config = dict(
    head_dim=64,
    d_mlp=2240,
    norm_eps=1e-06,
    attn_scale=0.125,
    parallel_block=True,
    init_std_qkv=0.012,
    init_std_o=0.0,
    lr=0.000475,
    lr_mult_up=0.714,
    grad_clip=1.0,
    schedule='wsd',
    decay_fraction=0.617,
    final_lr_fraction=0.0,
    steps=6275,
)
Each number is 50 + 10 x the weight over its row's rms, rounded and kept within 0 to 99. Layers, rows and columns count from 0. The size before them is the row's rms in percent of the matrix's.

# v: layer 5 attention value, 448x448, rms 0.0145, rows 165-180, columns 0-223
# o: layer 5 attention output (transposed), 448x448, rms 0.0152, rows 165-179, columns 0-223
v165 082:68 65 41 65 58 62 49 51 53 53 41 60 36 48 65 52 46 58 51 53 69 44 42 64 61 62 65 47 41 50 64 45 71 28 46 37 56 45 58 55 44 45 35 54 57 34 51 48 42 63 53 60 44 31 49 61 56 62 54 32 53 48 46 64 67 63 59 53 47 60 66 63 57 46 46 62 52 45 69 47 69 40 53 46 58 38 62 39 58 47 39 40 56 56 44 40 43 46 58 67 56 50 45 62 53 59 40 45 43 28 55 81 37 75 45 61 63 54 32 48 46 50 51 50 58 50 48 42 53 37 56 51 55 41 43 43 35 62 57 46 46 47 57 44 53 50 54 58 45 42 60 52 42 48 45 34 55 47 47 44 53 36 49 55 53 40 37 43 51 40 25 68 40 61 52 57 57 57 41 33 50 64 44 56 61 44 51 56 73 35 73 51 58 49 52 42 48 50 55 60 81 65 29 47 38 53 55 46 66 66 46 52 47 50 51 45 55 45 54 67 63 48 30 64
o165 086:46 47 51 38 49 47 62 61 60 38 47 60 49 43 43 60 54 50 66 70 55 62 59 57 47 49 50 44 53 43 56 36 30 48 41 41 41 39 41 70 62 61 63 40 55 46 61 48 52 39 44 57 22 58 49 48 42 43 48 39 54 55 28 44 46 64 40 48 59 44 63 45 80 47 53 43 65 46 60 34 63 41 58 47 57 49 37 52 49 45 56 45 45 44 68 50 48 42 54 41 53 71 48 43 41 52 58 63 50 36 47 47 59 24 47 36 42 57 46 48 44 31 41 37 57 38 57 58 29 39 53 53 40 35 45 44 61 55 37 47 40 52 61 49 48 63 43 45 69 77 42 58 66 45 51 81 34 42 54 51 57 39 35 36 45 51 52 25 53 66 55 47 52 53 44 41 46 52 50 57 47 52 46 49 61 50 53 64 44 67 53 49 49 65 67 49 71 64 61 52 44 37 54 47 66 45 45 63 60 53 47 45 44 64 49 44 50 51 62 39 39 44 45 46
v166 086:59 55 49 44 46 60 57 70 41 40 38 54 60 42 60 59 51 61 53 56 64 51 60 39 53 61 49 37 68 50 54 64 57 36 44 41 44 62 61 32 56 50 45 54 37 55 34 33 52 68 50 50 50 51 54 49 47 43 28 46 51 40 21 34 63 37 44 53 50 50 49 42 56 42 42 44 35 42 58 46 63 46 57 52 43 60 42 40 49 45 50 50 55 53 66 42 59 47 49 52 53 43 57 50 49 42 53 46 73 58 41 58 43 21 48 60 61 52 30 51 35 52 62 41 56 45 12 35 54 55 37 50 59 59 35 51 35 61 33 61 48 50 63 55 62 45 44 49 40 73 38 66 53 49 43 52 45 33 44 48 36 45 43 51 53 39 61 55 37 42 38 52 58 53 56 41 50 45 53 59 49 37 54 56 63 46 57 44 54 46 45 54 49 59 52 44 67 51 46 38 42 43 53 41 53 41 50 58 46 49 62 61 53 48 39 47 61 41 49 47 50 39 57 49
o166 090:54 43 35 52 55 56 55 44 47 52 38 60 42 56 59 45 58 66 58 63 50 63 47 42 44 29 58 52 54 40 57 58 52 54 41 45 52 51 21 75 43 55 49 48 52 51 37 43 43 41 63 46 62 57 41 45 68 30 40 36 56 69 39 66 55 58 56 59 58 53 54 43 56 43 66 43 58 58 63 65 73 44 49 52 38 39 46 42 51 51 44 48 34 59 55 49 43 55 47 53 39 43 49 68 51 60 57 55 58 56 56 53 60 63 65 56 47 49 56 49 67 41 52 57 62 53 51 60 35 51 46 53 47 36 47 46 61 63 34 48 53 49 37 29 36 46 50 37 46 34 57 47 45 48 34 37 55 28 52 38 45 58 65 23 52 43 54 56 47 36 44 56 54 58 44 48 54 56 51 56 59 38 43 44 43 67 38 43 46 58 54 50 42 39 45 58 50 57 56 52 39 61 50 60 51 70 46 52 49 64 31 55 52 54 44 41 52 52 33 65 48 54 52 42
v167 093:63 69 62 40 54 48 45 52 55 43 74 46 42 57 39 52 58 48 48 61 50 48 53 43 56 64 49 53 49 40 66 55 51 50 35 43 39 49 52 46 52 62 39 62 53 61 37 68 55 22 53 55 40 46 61 38 53 52 62 46 50 52 46 48 34 52 54 44 48 46 55 26 45 58 40 60 42 62 57 41 55 52 55 45 52 47 54 25 63 52 53 70 53 37 34 57 54 54 57 56 53 53 59 50 56 52 36 63 45 57 46 61 66 55 36 53 43 39 69 50 57 55 61 46 36 58 47 30 51 49 59 59 18 51 66 44 55 53 30 34 44 47 53 51 39 50 52 40 51 62 64 50 37 38 48 47 59 64 68 47 44 42 51 48 50 64 55 56 29 32 26 57 53 44 57 43 45 43 49 61 32 45 51 53 50 53 52 42 40 52 64 59 48 53 69 48 46 54 43 42 51 60 41 62 50 59 43 42 60 47 45 46 51 45 59 54 43 35 61 38 52 50 51 62
o167 098:36 52 51 47 56 52 46 58 58 56 58 20 54 50 48 50 47 49 49 55 39 32 54 43 47 43 41 46 40 68 55 45 50 47 51 54 59 48 53 40 37 50 60 68 52 59 42 37 52 46 39 52 66 47 37 48 34 53 44 39 59 51 41 39 38 69 68 60 46 58 51 51 54 52 52 51 57 52 43 59 47 56 49 33 49 41 45 55 50 37 47 37 35 34 33 81 41 41 63 49 51 40 32 37 57 47 68 58 58 32 50 44 43 40 45 48 50 47 63 38 52 28 68 58 50 44 34 52 37 52 51 51 42 40 58 52 52 54 49 31 48 47 65 61 43 61 62 32 50 59 47 44 44 64 69 59 34 53 61 55 53 61 43 29 40 50 64 54 44 33 50 58 52 71 66 65 59 44 45 65 48 48 54 40 58 23 45 64 51 51 48 55 27 42 56 61 47 60 77 58 59 46 50 53 44 51 47 51 48 51 64 56 35 40 39 51 47 69 51 58 56 48 37 50
v168 088:63 53 55 52 57 38 43 64 77 33 27 50 56 46 50 63 32 50 80 39 36 52 57 46 73 43 40 30 40 57 47 27 60 45 57 68 72 47 33 49 58 53 49 37 53 41 56 60 47 66 33 48 57 46 49 41 63 36 42 53 55 74 51 65 40 57 63 61 35 46 54 34 49 52 52 61 51 43 52 49 56 35 57 33 66 48 52 46 55 44 58 41 54 50 54 42 45 67 78 49 39 50 51 44 60 40 38 43 51 42 46 47 39 52 40 46 53 56 53 30 38 48 55 61 36 50 49 64 24 71 48 29 65 63 59 45 49 51 49 49 49 56 47 49 38 61 41 61 56 56 50 71 47 51 44 58 47 47 44 54 54 43 51 62 65 48 32 31 41 50 42 56 72 44 52 42 43 50 43 59 53 59 63 42 49 58 58 45 56 68 37 57 57 42 54 43 40 51 49 56 33 48 44 50 53 30 41 46 56 44 47 71 48 65 50 54 43 52 53 49 51 49 58 56
o168 091:46 60 49 42 61 45 67 47 62 61 37 48 65 50 31 60 53 59 51 53 50 44 48 51 49 65 41 41 40 37 60 69 55 37 27 54 45 50 66 51 64 52 59 38 56 56 49 42 54 67 53 43 51 26 51 44 42 47 44 63 48 39 41 49 48 55 50 59 58 50 43 50 41 44 58 56 49 43 45 37 54 36 54 43 36 57 58 47 54 54 39 65 44 58 36 42 66 51 62 58 51 42 48 29 53 49 59 47 48 48 60 49 54 61 37 47 52 32 46 64 60 53 49 55 53 56 49 46 51 64 65 71 49 70 64 40 48 46 43 42 52 47 60 55 55 61 50 47 41 52 47 48 73 52 46 04 52 69 48 47 65 59 61 24 53 46 49 45 41 47 51 59 22 53 48 50 61 33 46 54 48 48 52 76 50 35 50 36 46 29 56 53 45 53 25 52 61 53 32 52 48 41 55 42 44 60 45 57 43 53 42 30 56 56 51 32 61 36 45 65 47 52 45 41
v169 086:46 49 60 45 61 60 56 59 37 49 32 52 64 47 53 53 54 55 46 20 30 40 52 56 64 56 44 34 42 42 45 55 56 36 53 39 31 65 60 47 48 33 47 58 43 38 37 32 47 52 55 38 51 56 46 52 55 71 62 54 59 33 46 52 36 72 37 60 61 42 47 52 54 53 45 40 35 59 48 59 50 41 32 41 65 49 49 57 51 64 62 45 43 42 31 44 59 45 31 37 22 35 44 58 66 64 60 42 55 31 54 41 52 56 34 42 56 61 54 56 47 57 48 57 50 42 56 63 55 45 38 71 72 49 53 41 33 51 57 27 62 34 34 58 67 37 48 51 48 48 48 50 53 60 56 48 50 60 43 57 54 48 45 46 51 45 64 71 50 39 47 42 35 45 63 47 50 53 58 56 22 67 61 54 58 63 59 47 37 32 39 57 46 57 58 45 48 38 53 52 40 45 36 57 44 37 55 49 51 49 47 46 47 63 51 48 54 65 49 45 58 46 37 59
o169 091:45 45 62 41 43 53 45 37 65 48 48 56 44 47 74 37 51 54 36 53 64 60 67 49 62 49 58 56 28 38 48 45 36 45 44 44 55 39 45 56 40 63 61 45 58 49 67 73 59 46 50 73 53 65 51 67 57 53 52 48 55 52 42 58 61 43 38 40 25 48 51 54 46 34 37 58 46 50 58 35 61 43 49 54 35 40 52 56 41 36 52 38 44 55 52 40 51 68 52 41 55 55 49 55 71 56 58 63 63 49 59 49 57 44 44 61 42 62 58 47 47 45 75 52 64 49 42 50 47 38 40 53 54 42 43 52 67 47 52 45 57 58 59 37 51 35 62 70 46 64 49 40 62 63 51 51 52 29 48 55 54 60 40 42 42 31 38 35 26 35 48 50 69 62 40 50 48 63 51 41 51 51 48 47 52 39 73 41 45 66 49 70 56 58 35 45 54 38 65 39 30 54 43 42 45 54 61 45 47 57 33 48 56 44 57 37 30 54 44 39 50 55 54 49
v170 083:57 45 40 49 54 53 65 54 44 54 48 58 68 42 44 62 60 58 57 46 57 41 59 36 50 42 40 50 44 58 42 66 27 36 45 20 52 57 54 43 51 65 55 52 46 62 38 47 45 55 33 36 54 56 61 39 80 40 40 40 52 43 51 49 48 58 31 44 38 44 65 49 55 44 36 40 49 50 39 44 46 38 32 42 54 61 40 53 56 76 49 51 50 48 64 54 44 48 39 68 50 40 56 47 31 58 45 67 42 59 49 39 61 35 55 61 47 63 30 53 47 46 53 37 49 44 71 53 49 64 44 34 62 75 54 50 54 57 56 44 58 52 37 40 46 34 48 52 44 64 54 49 41 55 34 72 52 52 47 55 48 27 52 52 52 54 60 70 61 56 46 42 51 33 40 46 45 52 54 69 32 40 46 53 57 60 35 31 40 47 36 56 56 45 58 42 64 58 41 37 51 39 54 59 52 59 46 36 40 61 38 54 39 55 59 40 53 61 56 42 49 36 52 47
o170 085:53 56 46 37 57 46 66 49 39 46 46 53 54 48 57 49 54 69 39 36 31 50 41 56 35 68 46 60 31 53 45 48 51 58 69 43 58 58 47 50 34 49 40 36 56 49 47 43 53 62 46 56 65 50 42 57 36 66 45 53 50 47 58 59 54 41 44 72 58 54 38 65 25 47 46 50 37 60 61 25 49 57 51 52 61 65 61 53 62 45 45 56 38 46 34 44 52 54 39 47 57 41 44 41 39 52 37 54 46 59 51 47 51 56 53 63 61 48 38 56 48 49 63 65 52 47 46 71 41 65 40 66 60 63 46 32 41 53 38 42 54 54 44 53 33 53 51 47 61 32 52 48 49 67 44 16 56 47 53 71 63 68 61 54 48 51 39 55 55 53 61 58 50 41 62 49 51 68 60 47 38 48 61 63 49 47 50 44 51 28 58 40 34 37 31 41 42 55 47 37 45 54 57 54 39 53 55 41 51 42 55 58 53 58 43 53 46 44 34 50 63 62 34 36
v171 089:38 53 50 43 42 46 50 35 49 51 64 45 51 36 34 37 54 54 39 62 49 11 57 59 44 61 43 37 41 42 35 63 46 65 65 51 43 58 35 63 53 48 29 50 42 49 43 41 64 45 54 39 63 32 55 55 48 50 42 46 50 47 48 50 33 56 70 47 49 30 38 45 68 47 54 55 48 50 48 57 45 64 45 42 54 55 46 62 55 56 69 63 47 57 46 54 55 51 43 50 38 47 40 44 79 56 47 73 57 62 64 63 47 52 48 42 54 61 44 45 53 43 53 33 42 52 40 33 47 43 44 54 50 56 44 60 51 58 38 51 56 44 46 41 57 72 51 47 39 61 29 40 46 39 42 56 26 50 42 23 31 48 51 56 50 57 70 63 55 88 48 55 44 47 43 42 44 44 48 70 63 56 30 70 40 47 54 53 41 51 49 56 54 40 47 50 40 59 48 49 62 62 39 53 48 48 25 51 49 52 44 43 46 53 54 65 66 50 53 41 46 49 48 52
o171 090:51 58 54 42 44 34 64 57 35 42 54 44 48 62 48 38 65 25 51 55 65 53 47 47 38 63 55 45 30 70 50 60 61 57 46 45 69 51 66 40 44 47 57 47 44 31 39 49 45 54 75 56 46 59 61 52 52 45 41 53 52 50 46 56 53 59 44 42 54 32 64 48 49 47 35 43 32 51 43 55 47 57 53 61 67 50 51 48 60 42 38 46 38 53 51 44 36 46 49 57 64 64 43 61 45 60 56 50 49 66 44 39 45 32 46 62 54 51 53 57 60 49 61 60 51 46 46 40 54 48 60 59 49 61 56 48 37 57 56 43 44 62 56 40 70 47 48 38 57 71 66 45 29 54 56 37 69 43 62 38 47 52 50 38 43 39 40 51 60 44 31 38 64 50 51 53 67 78 67 53 65 52 66 73 35 43 58 56 65 56 44 41 41 45 38 26 50 58 50 32 62 56 48 35 41 49 48 43 61 34 49 46 42 46 37 40 30 32 60 63 51 70 53 27
v172 084:55 50 39 47 32 53 39 54 66 67 28 54 56 37 31 75 47 41 37 56 43 50 60 56 49 44 36 52 52 47 51 47 61 27 46 43 49 51 56 38 48 67 44 38 47 59 68 63 50 44 39 54 44 34 59 44 55 43 54 41 50 53 52 60 51 43 62 53 53 49 53 53 50 61 32 54 48 43 47 54 47 44 62 45 62 54 34 51 51 51 51 44 57 55 54 59 47 56 58 51 57 82 45 40 54 46 55 36 54 56 78 52 56 73 62 46 43 48 38 30 59 55 43 53 49 65 55 50 38 65 58 41 42 48 57 59 64 44 55 63 46 46 39 43 48 51 70 56 55 54 50 34 52 55 46 51 44 54 50 39 54 68 54 71 42 50 55 55 74 40 40 57 73 43 38 54 50 64 48 64 42 53 50 44 46 56 55 59 43 52 67 50 42 45 47 60 63 48 51 59 54 59 46 52 37 52 53 37 58 42 58 43 53 53 45 67 68 39 49 48 49 41 31 37
o172 088:56 55 67 50 52 41 67 42 38 35 41 64 52 59 47 48 49 25 50 36 51 40 28 55 42 54 57 48 40 62 46 50 48 52 62 58 61 70 59 42 72 38 50 51 42 54 52 47 53 55 50 42 57 48 41 53 32 50 37 49 58 49 34 48 59 58 49 59 56 56 41 62 46 49 54 67 60 48 51 48 50 53 43 55 45 58 62 38 59 43 45 49 30 54 47 53 50 65 64 54 55 55 36 46 35 61 59 47 46 39 57 49 44 49 49 65 61 45 52 45 54 30 49 63 61 44 51 48 65 45 62 56 53 60 55 53 31 44 44 34 58 63 79 54 43 44 27 50 38 59 37 49 33 74 61 44 33 42 46 48 51 47 55 32 63 56 58 50 46 51 56 46 38 62 69 40 40 45 50 40 53 56 61 70 19 46 60 48 66 39 49 53 47 46 34 44 41 53 56 58 63 40 44 42 41 55 52 26 45 65 52 51 40 49 52 48 52 37 48 59 60 63 85 64
v173 088:52 43 60 60 53 54 49 66 56 74 68 47 47 44 49 54 63 43 53 68 42 48 45 38 37 37 31 56 65 61 22 43 50 44 42 56 52 54 49 51 41 50 57 38 48 51 59 44 48 34 40 45 48 73 64 55 63 50 63 57 52 48 67 57 50 43 42 46 61 42 68 67 48 50 62 38 55 52 50 60 51 68 63 66 40 43 37 56 59 66 57 55 54 50 44 61 46 51 56 53 29 73 61 38 56 54 43 62 58 41 51 22 33 49 71 45 51 35 71 51 41 49 54 60 55 58 42 62 47 44 62 49 38 32 59 51 43 50 56 55 48 65 45 55 39 42 42 45 35 41 54 37 54 53 62 54 40 41 46 60 56 40 49 52 36 67 35 48 44 43 33 47 54 50 33 48 55 50 44 38 21 68 50 44 43 59 37 51 41 58 24 45 49 72 43 41 47 59 55 42 47 48 41 43 51 47 62 42 65 63 50 45 54 43 46 51 35 49 41 55 47 47 40 52
o173 091:49 41 42 42 47 55 30 45 53 50 42 53 61 51 52 60 49 55 43 32 51 81 66 47 65 45 36 60 53 62 46 60 42 52 55 60 54 72 42 54 61 47 37 36 41 41 65 58 55 31 37 35 45 49 43 52 48 49 45 38 66 66 35 55 39 48 47 44 51 56 52 41 39 55 46 40 51 36 39 41 60 51 54 49 46 52 47 50 37 59 59 74 50 68 57 56 52 44 73 63 65 50 47 49 58 44 44 48 61 52 44 58 48 54 41 50 50 55 48 34 42 53 47 49 49 39 51 37 44 51 42 53 45 58 51 43 44 40 56 53 56 40 70 47 58 52 56 47 51 41 39 54 46 52 41 52 55 66 39 52 51 47 49 61 65 36 62 54 38 58 49 38 51 53 69 49 29 40 57 46 40 49 54 36 44 48 52 71 47 31 50 55 57 40 67 51 41 54 57 57 54 44 41 39 67 53 66 44 41 70 46 49 42 18 63 56 55 63 59 59 44 57 53 71
v174 084:48 55 43 47 47 45 56 54 61 64 37 53 57 42 52 56 50 65 48 62 57 41 38 47 48 57 59 44 44 59 40 59 65 50 35 41 32 46 57 36 30 59 47 49 70 77 49 41 66 34 35 42 42 46 55 60 51 55 64 47 54 49 49 34 61 54 46 44 41 50 51 59 41 38 48 58 61 64 40 26 38 39 64 53 59 48 48 63 47 26 64 54 55 53 42 48 46 43 51 50 56 51 44 40 47 51 37 61 56 58 58 65 42 65 48 55 44 43 45 44 45 50 55 44 64 42 43 36 62 56 47 34 46 57 50 49 36 68 57 61 57 27 47 49 60 55 59 49 36 48 30 47 48 44 52 50 39 49 62 45 55 39 55 45 58 69 71 46 39 64 47 34 50 58 46 59 49 22 49 52 46 74 56 52 34 44 31 48 51 48 51 35 46 48 47 35 55 45 44 41 66 55 50 49 52 38 57 45 62 47 52 59 49 49 59 41 56 59 48 47 47 51 45 42
o174 086:49 46 47 51 44 58 43 58 55 45 63 50 55 60 60 38 54 37 69 44 59 53 49 59 24 46 51 57 36 58 67 49 37 49 61 29 48 32 38 59 45 46 52 23 36 23 60 50 34 26 60 38 66 72 46 51 46 45 43 52 57 61 41 58 53 55 59 49 69 52 69 42 52 53 40 45 42 50 49 56 56 57 60 48 64 54 43 32 59 54 51 63 43 35 55 60 49 43 42 58 38 74 50 68 27 56 59 60 59 63 40 36 47 51 38 44 40 74 47 45 53 41 31 47 56 70 50 51 37 52 52 39 45 34 58 47 50 23 55 60 38 63 47 30 66 30 40 50 54 58 48 47 38 43 49 70 51 44 61 39 50 55 54 64 52 45 46 58 59 63 52 43 26 50 47 40 50 69 57 43 50 55 47 44 54 48 43 67 53 53 48 45 61 47 65 42 56 61 52 47 35 48 63 45 45 57 53 44 43 56 56 47 40 55 63 42 36 35 58 69 53 71 62 51
v175 086:41 43 52 49 39 53 40 66 47 72 57 49 56 57 45 37 52 43 43 52 52 66 42 55 41 47 44 63 40 59 49 61 68 44 39 25 55 63 54 32 43 57 49 59 42 36 50 50 45 57 52 45 50 34 61 56 65 55 59 61 58 55 34 39 30 48 52 39 35 59 58 47 66 49 55 41 63 51 66 49 48 42 54 53 56 55 57 46 38 52 59 29 47 46 42 52 52 47 53 51 41 55 66 34 39 37 38 57 57 46 27 67 55 56 39 40 47 30 55 45 58 61 45 50 47 31 50 57 39 48 38 55 57 53 65 56 64 53 53 46 60 52 44 72 51 48 51 46 48 49 31 44 37 47 54 54 46 49 52 58 35 62 45 54 51 57 79 41 47 24 65 62 53 53 43 49 43 44 49 43 52 51 62 53 67 53 52 42 52 48 39 43 51 43 50 50 56 28 39 45 59 61 34 53 40 36 47 34 75 49 57 58 51 42 45 45 25 56 49 42 38 27 41 52
o175 087:47 35 76 58 39 40 41 30 40 53 46 48 56 38 51 46 62 63 36 51 48 35 38 38 62 36 58 52 51 52 49 68 47 72 55 59 59 48 60 70 42 41 44 67 56 47 43 63 52 35 53 54 59 50 45 62 46 47 53 41 57 45 46 38 22 62 53 57 61 72 34 50 51 53 59 63 54 46 49 46 55 50 48 45 51 49 37 49 69 36 58 42 35 60 40 41 46 47 60 46 52 37 38 49 50 63 52 70 67 37 57 48 39 35 46 55 56 42 56 29 65 40 46 51 78 38 46 53 61 43 23 50 40 51 39 47 40 53 52 46 59 46 71 36 27 47 51 43 51 49 36 34 44 67 37 76 40 39 52 54 66 52 71 46 63 37 49 50 45 35 58 51 48 61 61 50 57 44 41 62 40 47 53 46 42 57 66 59 58 48 56 48 59 55 36 54 38 51 67 46 51 50 26 53 35 48 50 62 71 30 57 55 30 57 64 57 61 68 49 43 69 40 62 54
v176 090:65 63 58 43 43 42 46 46 57 57 39 51 67 60 41 62 52 51 50 60 39 40 37 54 58 64 34 50 70 44 53 60 62 62 61 35 40 30 56 70 49 36 60 55 48 58 65 57 50 40 41 56 45 63 55 47 45 56 55 49 48 44 57 46 51 50 39 48 52 46 71 69 50 58 49 67 40 49 64 36 56 59 20 49 25 63 29 68 49 54 38 56 41 68 61 50 53 43 43 54 56 60 38 57 51 59 50 51 41 48 44 51 60 66 43 51 60 63 36 50 58 57 30 47 62 45 63 66 42 48 54 66 56 34 52 49 47 45 49 38 54 51 52 39 47 59 40 58 29 72 37 50 37 31 36 52 42 54 49 51 41 45 57 49 54 40 55 61 56 49 35 65 45 46 43 54 56 52 51 44 40 32 41 57 48 47 65 52 49 54 67 45 45 48 52 48 80 55 60 70 48 42 66 68 40 67 64 33 48 37 38 42 41 51 56 46 49 59 42 56 52 52 29 40
o176 094:58 49 42 37 42 59 59 45 49 24 53 20 41 58 48 60 42 26 50 50 46 29 52 48 32 39 54 55 41 58 54 30 43 54 55 42 41 61 26 32 65 57 48 55 47 52 54 69 49 60 37 58 55 47 43 59 34 47 55 53 27 44 37 55 47 48 43 39 55 50 44 62 42 51 52 57 55 54 45 54 59 53 46 45 56 39 48 43 55 43 38 61 47 37 46 41 34 61 48 45 64 54 38 45 46 46 45 51 37 50 42 52 41 43 64 44 72 37 40 54 57 57 56 53 32 43 59 59 64 44 38 66 58 52 57 58 48 63 49 41 34 38 62 51 28 56 48 52 56 62 35 56 56 40 55 34 42 37 56 69 52 64 39 43 52 50 64 62 67 63 54 52 65 60 50 79 35 49 56 57 53 46 65 44 20 49 56 42 40 51 67 53 44 46 62 49 34 57 59 64 50 52 54 43 55 44 46 32 65 35 58 44 50 55 42 67 59 27 58 63 55 58 36 48
v177 091:59 64 47 55 25 44 34 44 51 66 46 44 53 54 52 37 43 40 34 41 58 52 65 66 34 52 47 51 64 55 51 56 63 64 54 44 62 37 54 51 56 60 40 54 51 41 46 52 55 63 43 42 48 38 42 29 54 44 53 52 51 63 44 35 56 39 27 40 52 53 42 49 55 63 48 41 49 62 58 52 57 43 53 47 39 41 58 54 56 42 35 51 34 45 41 61 57 51 35 67 34 66 64 54 47 58 49 57 47 67 45 79 58 58 53 43 56 33 54 54 43 51 40 21 55 47 54 53 53 59 58 49 63 45 51 53 34 50 49 40 50 63 54 51 62 60 60 69 48 64 37 48 40 48 55 40 54 68 64 45 46 56 52 54 58 52 38 47 54 40 41 43 61 47 39 48 63 72 44 59 25 29 52 60 38 48 50 55 40 59 61 55 57 65 49 44 35 39 49 63 41 44 41 54 65 55 48 63 33 45 65 43 44 55 50 50 46 46 59 52 52 68 29 68
o177 096:48 63 68 44 40 52 74 62 49 42 75 28 44 64 49 40 55 38 52 49 43 12 42 50 38 48 49 59 49 56 51 53 44 42 59 52 43 39 65 47 49 38 45 72 61 52 47 72 51 54 65 44 47 60 65 58 45 37 43 53 48 54 62 54 52 61 49 39 25 54 68 46 46 55 49 45 48 33 47 47 43 53 39 49 59 54 51 49 52 51 28 61 57 53 53 58 45 43 43 42 49 42 42 60 33 49 41 44 66 42 39 30 42 35 66 51 53 68 56 51 45 49 57 72 55 39 49 40 59 49 40 41 61 50 53 56 39 30 49 37 42 34 52 40 44 58 53 66 58 43 46 38 54 56 40 44 64 68 66 44 46 39 50 53 60 48 55 58 51 39 53 54 46 65 51 40 29 47 41 51 58 47 47 68 54 70 50 55 43 53 51 61 39 52 66 59 45 31 49 54 54 63 53 45 38 40 68 47 61 42 46 42 53 51 38 64 32 56 59 48 72 18 53 63
v178 088:37 49 50 33 59 39 36 57 61 38 50 51 51 53 57 49 51 70 47 70 39 49 53 64 51 63 53 61 61 55 55 63 48 64 52 46 47 48 37 49 49 47 48 65 59 64 47 49 57 34 46 41 47 53 50 58 46 48 50 44 46 57 38 32 45 57 55 49 51 50 31 61 77 64 83 60 52 35 44 54 45 64 45 44 53 47 54 60 54 49 52 65 33 42 55 51 48 53 26 55 40 37 42 41 68 45 70 72 63 66 47 39 56 57 56 30 51 54 61 44 68 62 40 42 55 46 40 44 39 53 45 55 55 48 45 55 67 55 51 49 49 50 72 55 58 61 47 48 51 50 47 59 62 54 66 59 50 43 49 35 49 54 48 43 52 60 49 54 58 34 29 54 71 52 56 47 51 50 49 69 61 54 48 64 42 57 67 48 51 56 59 44 53 50 64 49 25 45 54 66 62 49 38 53 35 48 40 41 40 48 49 51 55 52 35 61 56 44 30 44 54 59 60 49
o178 093:59 47 50 45 48 47 59 43 38 37 64 44 50 63 58 50 57 40 46 63 46 29 43 50 42 48 55 47 23 40 56 47 70 51 40 52 62 47 50 27 54 40 48 66 41 32 49 51 57 61 59 54 56 44 57 39 58 45 54 52 49 45 43 54 64 50 43 54 34 40 46 47 44 21 51 53 59 52 61 51 46 51 53 59 57 43 51 35 59 62 44 41 65 51 56 37 53 60 39 47 54 25 42 55 45 51 56 52 65 66 51 59 44 32 56 69 63 56 60 57 50 42 54 50 41 48 50 47 53 64 52 75 43 63 57 47 39 50 59 47 48 60 49 45 53 45 58 48 29 58 65 40 24 57 37 48 50 59 55 26 27 67 52 53 43 59 59 52 59 45 39 61 52 51 52 55 64 52 43 52 55 59 37 53 20 54 39 71 49 50 54 54 56 42 45 34 41 45 35 29 54 66 37 60 33 46 40 42 62 45 37 47 52 47 54 39 41 59 76 65 47 49 40 49
v179 094:52 43 59 42 48 67 37 43 69 58 40 45 29 63 72 71 50 51 43 56 49 54 48 54 46 43 47 60 86 45 57 34 55 44 54 57 67 39 58 63 41 37 51 51 61 53 31 58 72 27 43 49 57 65 54 48 45 53 50 50 51 51 48 58 44 48 52 52 37 31 54 62 65 43 42 57 50 58 53 43 67 57 50 54 54 42 41 45 54 46 57 58 48 47 40 55 62 46 40 34 62 70 46 47 63 32 62 56 66 55 52 40 49 56 59 39 43 50 75 57 50 46 55 50 60 52 71 68 43 58 70 44 50 50 61 51 60 49 48 53 54 50 48 52 47 52 52 61 39 40 49 64 73 46 24 56 53 58 60 49 39 22 41 48 51 40 43 55 50 42 23 42 49 50 25 71 61 52 53 55 52 61 41 51 44 63 66 52 57 52 72 44 55 62 45 60 53 62 46 46 53 48 53 40 55 44 49 37 56 38 53 42 48 51 51 40 85 38 45 62 60 68 61 58
o179 100:57 51 45 43 55 49 47 60 62 57 56 30 57 69 51 61 42 66 45 53 55 63 46 54 56 70 39 37 51 44 50 41 40 42 46 44 52 50 24 09 70 31 55 65 52 46 52 44 42 47 61 62 33 52 53 49 50 50 58 77 50 68 58 60 42 69 45 41 36 37 64 44 43 34 51 33 66 56 38 63 59 49 47 61 61 45 43 56 50 61 61 67 45 42 45 40 44 49 57 57 37 43 41 58 69 53 43 49 31 61 70 39 42 68 57 63 45 63 53 53 30 60 31 52 25 56 58 38 57 62 57 51 51 56 62 63 53 48 62 47 58 64 57 52 40 72 38 57 43 63 50 53 39 33 50 51 46 48 46 37 38 59 54 43 56 56 50 61 47 56 40 41 52 51 56 52 59 38 54 61 54 60 62 41 49 55 60 55 42 48 52 54 31 48 59 53 58 39 39 55 36 47 43 62 35 55 51 56 59 35 29 42 52 51 33 25 61 52 58 49 54 45 35 57
v180 081:51 69 41 31 55 26 46 58 31 57 51 50 43 68 54 59 52 38 36 33 45 73 61 53 40 49 32 45 43 44 70 59 44 35 46 59 53 45 42 31 51 57 57 69 51 35 57 45 48 50 25 62 69 63 32 31 52 58 63 56 65 60 42 58 47 49 64 59 38 41 50 63 48 49 46 47 33 38 66 46 45 32 48 40 67 27 44 41 47 35 51 44 55 61 64 30 60 52 60 40 64 66 26 61 52 37 59 38 74 45 47 73 45 52 51 57 54 36 62 39 62 51 20 37 31 52 62 43 49 53 63 55 61 54 64 43 39 44 66 56 44 51 49 45 37 36 44 47 49 65 33 53 54 49 49 44 45 53 59 39 43 34 46 59 59 55 35 51 51 43 72 59 64 36 52 49 49 30 62 40 42 51 32 45 59 52 62 51 46 45 35 38 44 44 37 46 50 51 45 55 53 57 51 39 46 47 64 62 29 29 38 55 49 49 66 64 40 53 53 43 44 60 55 38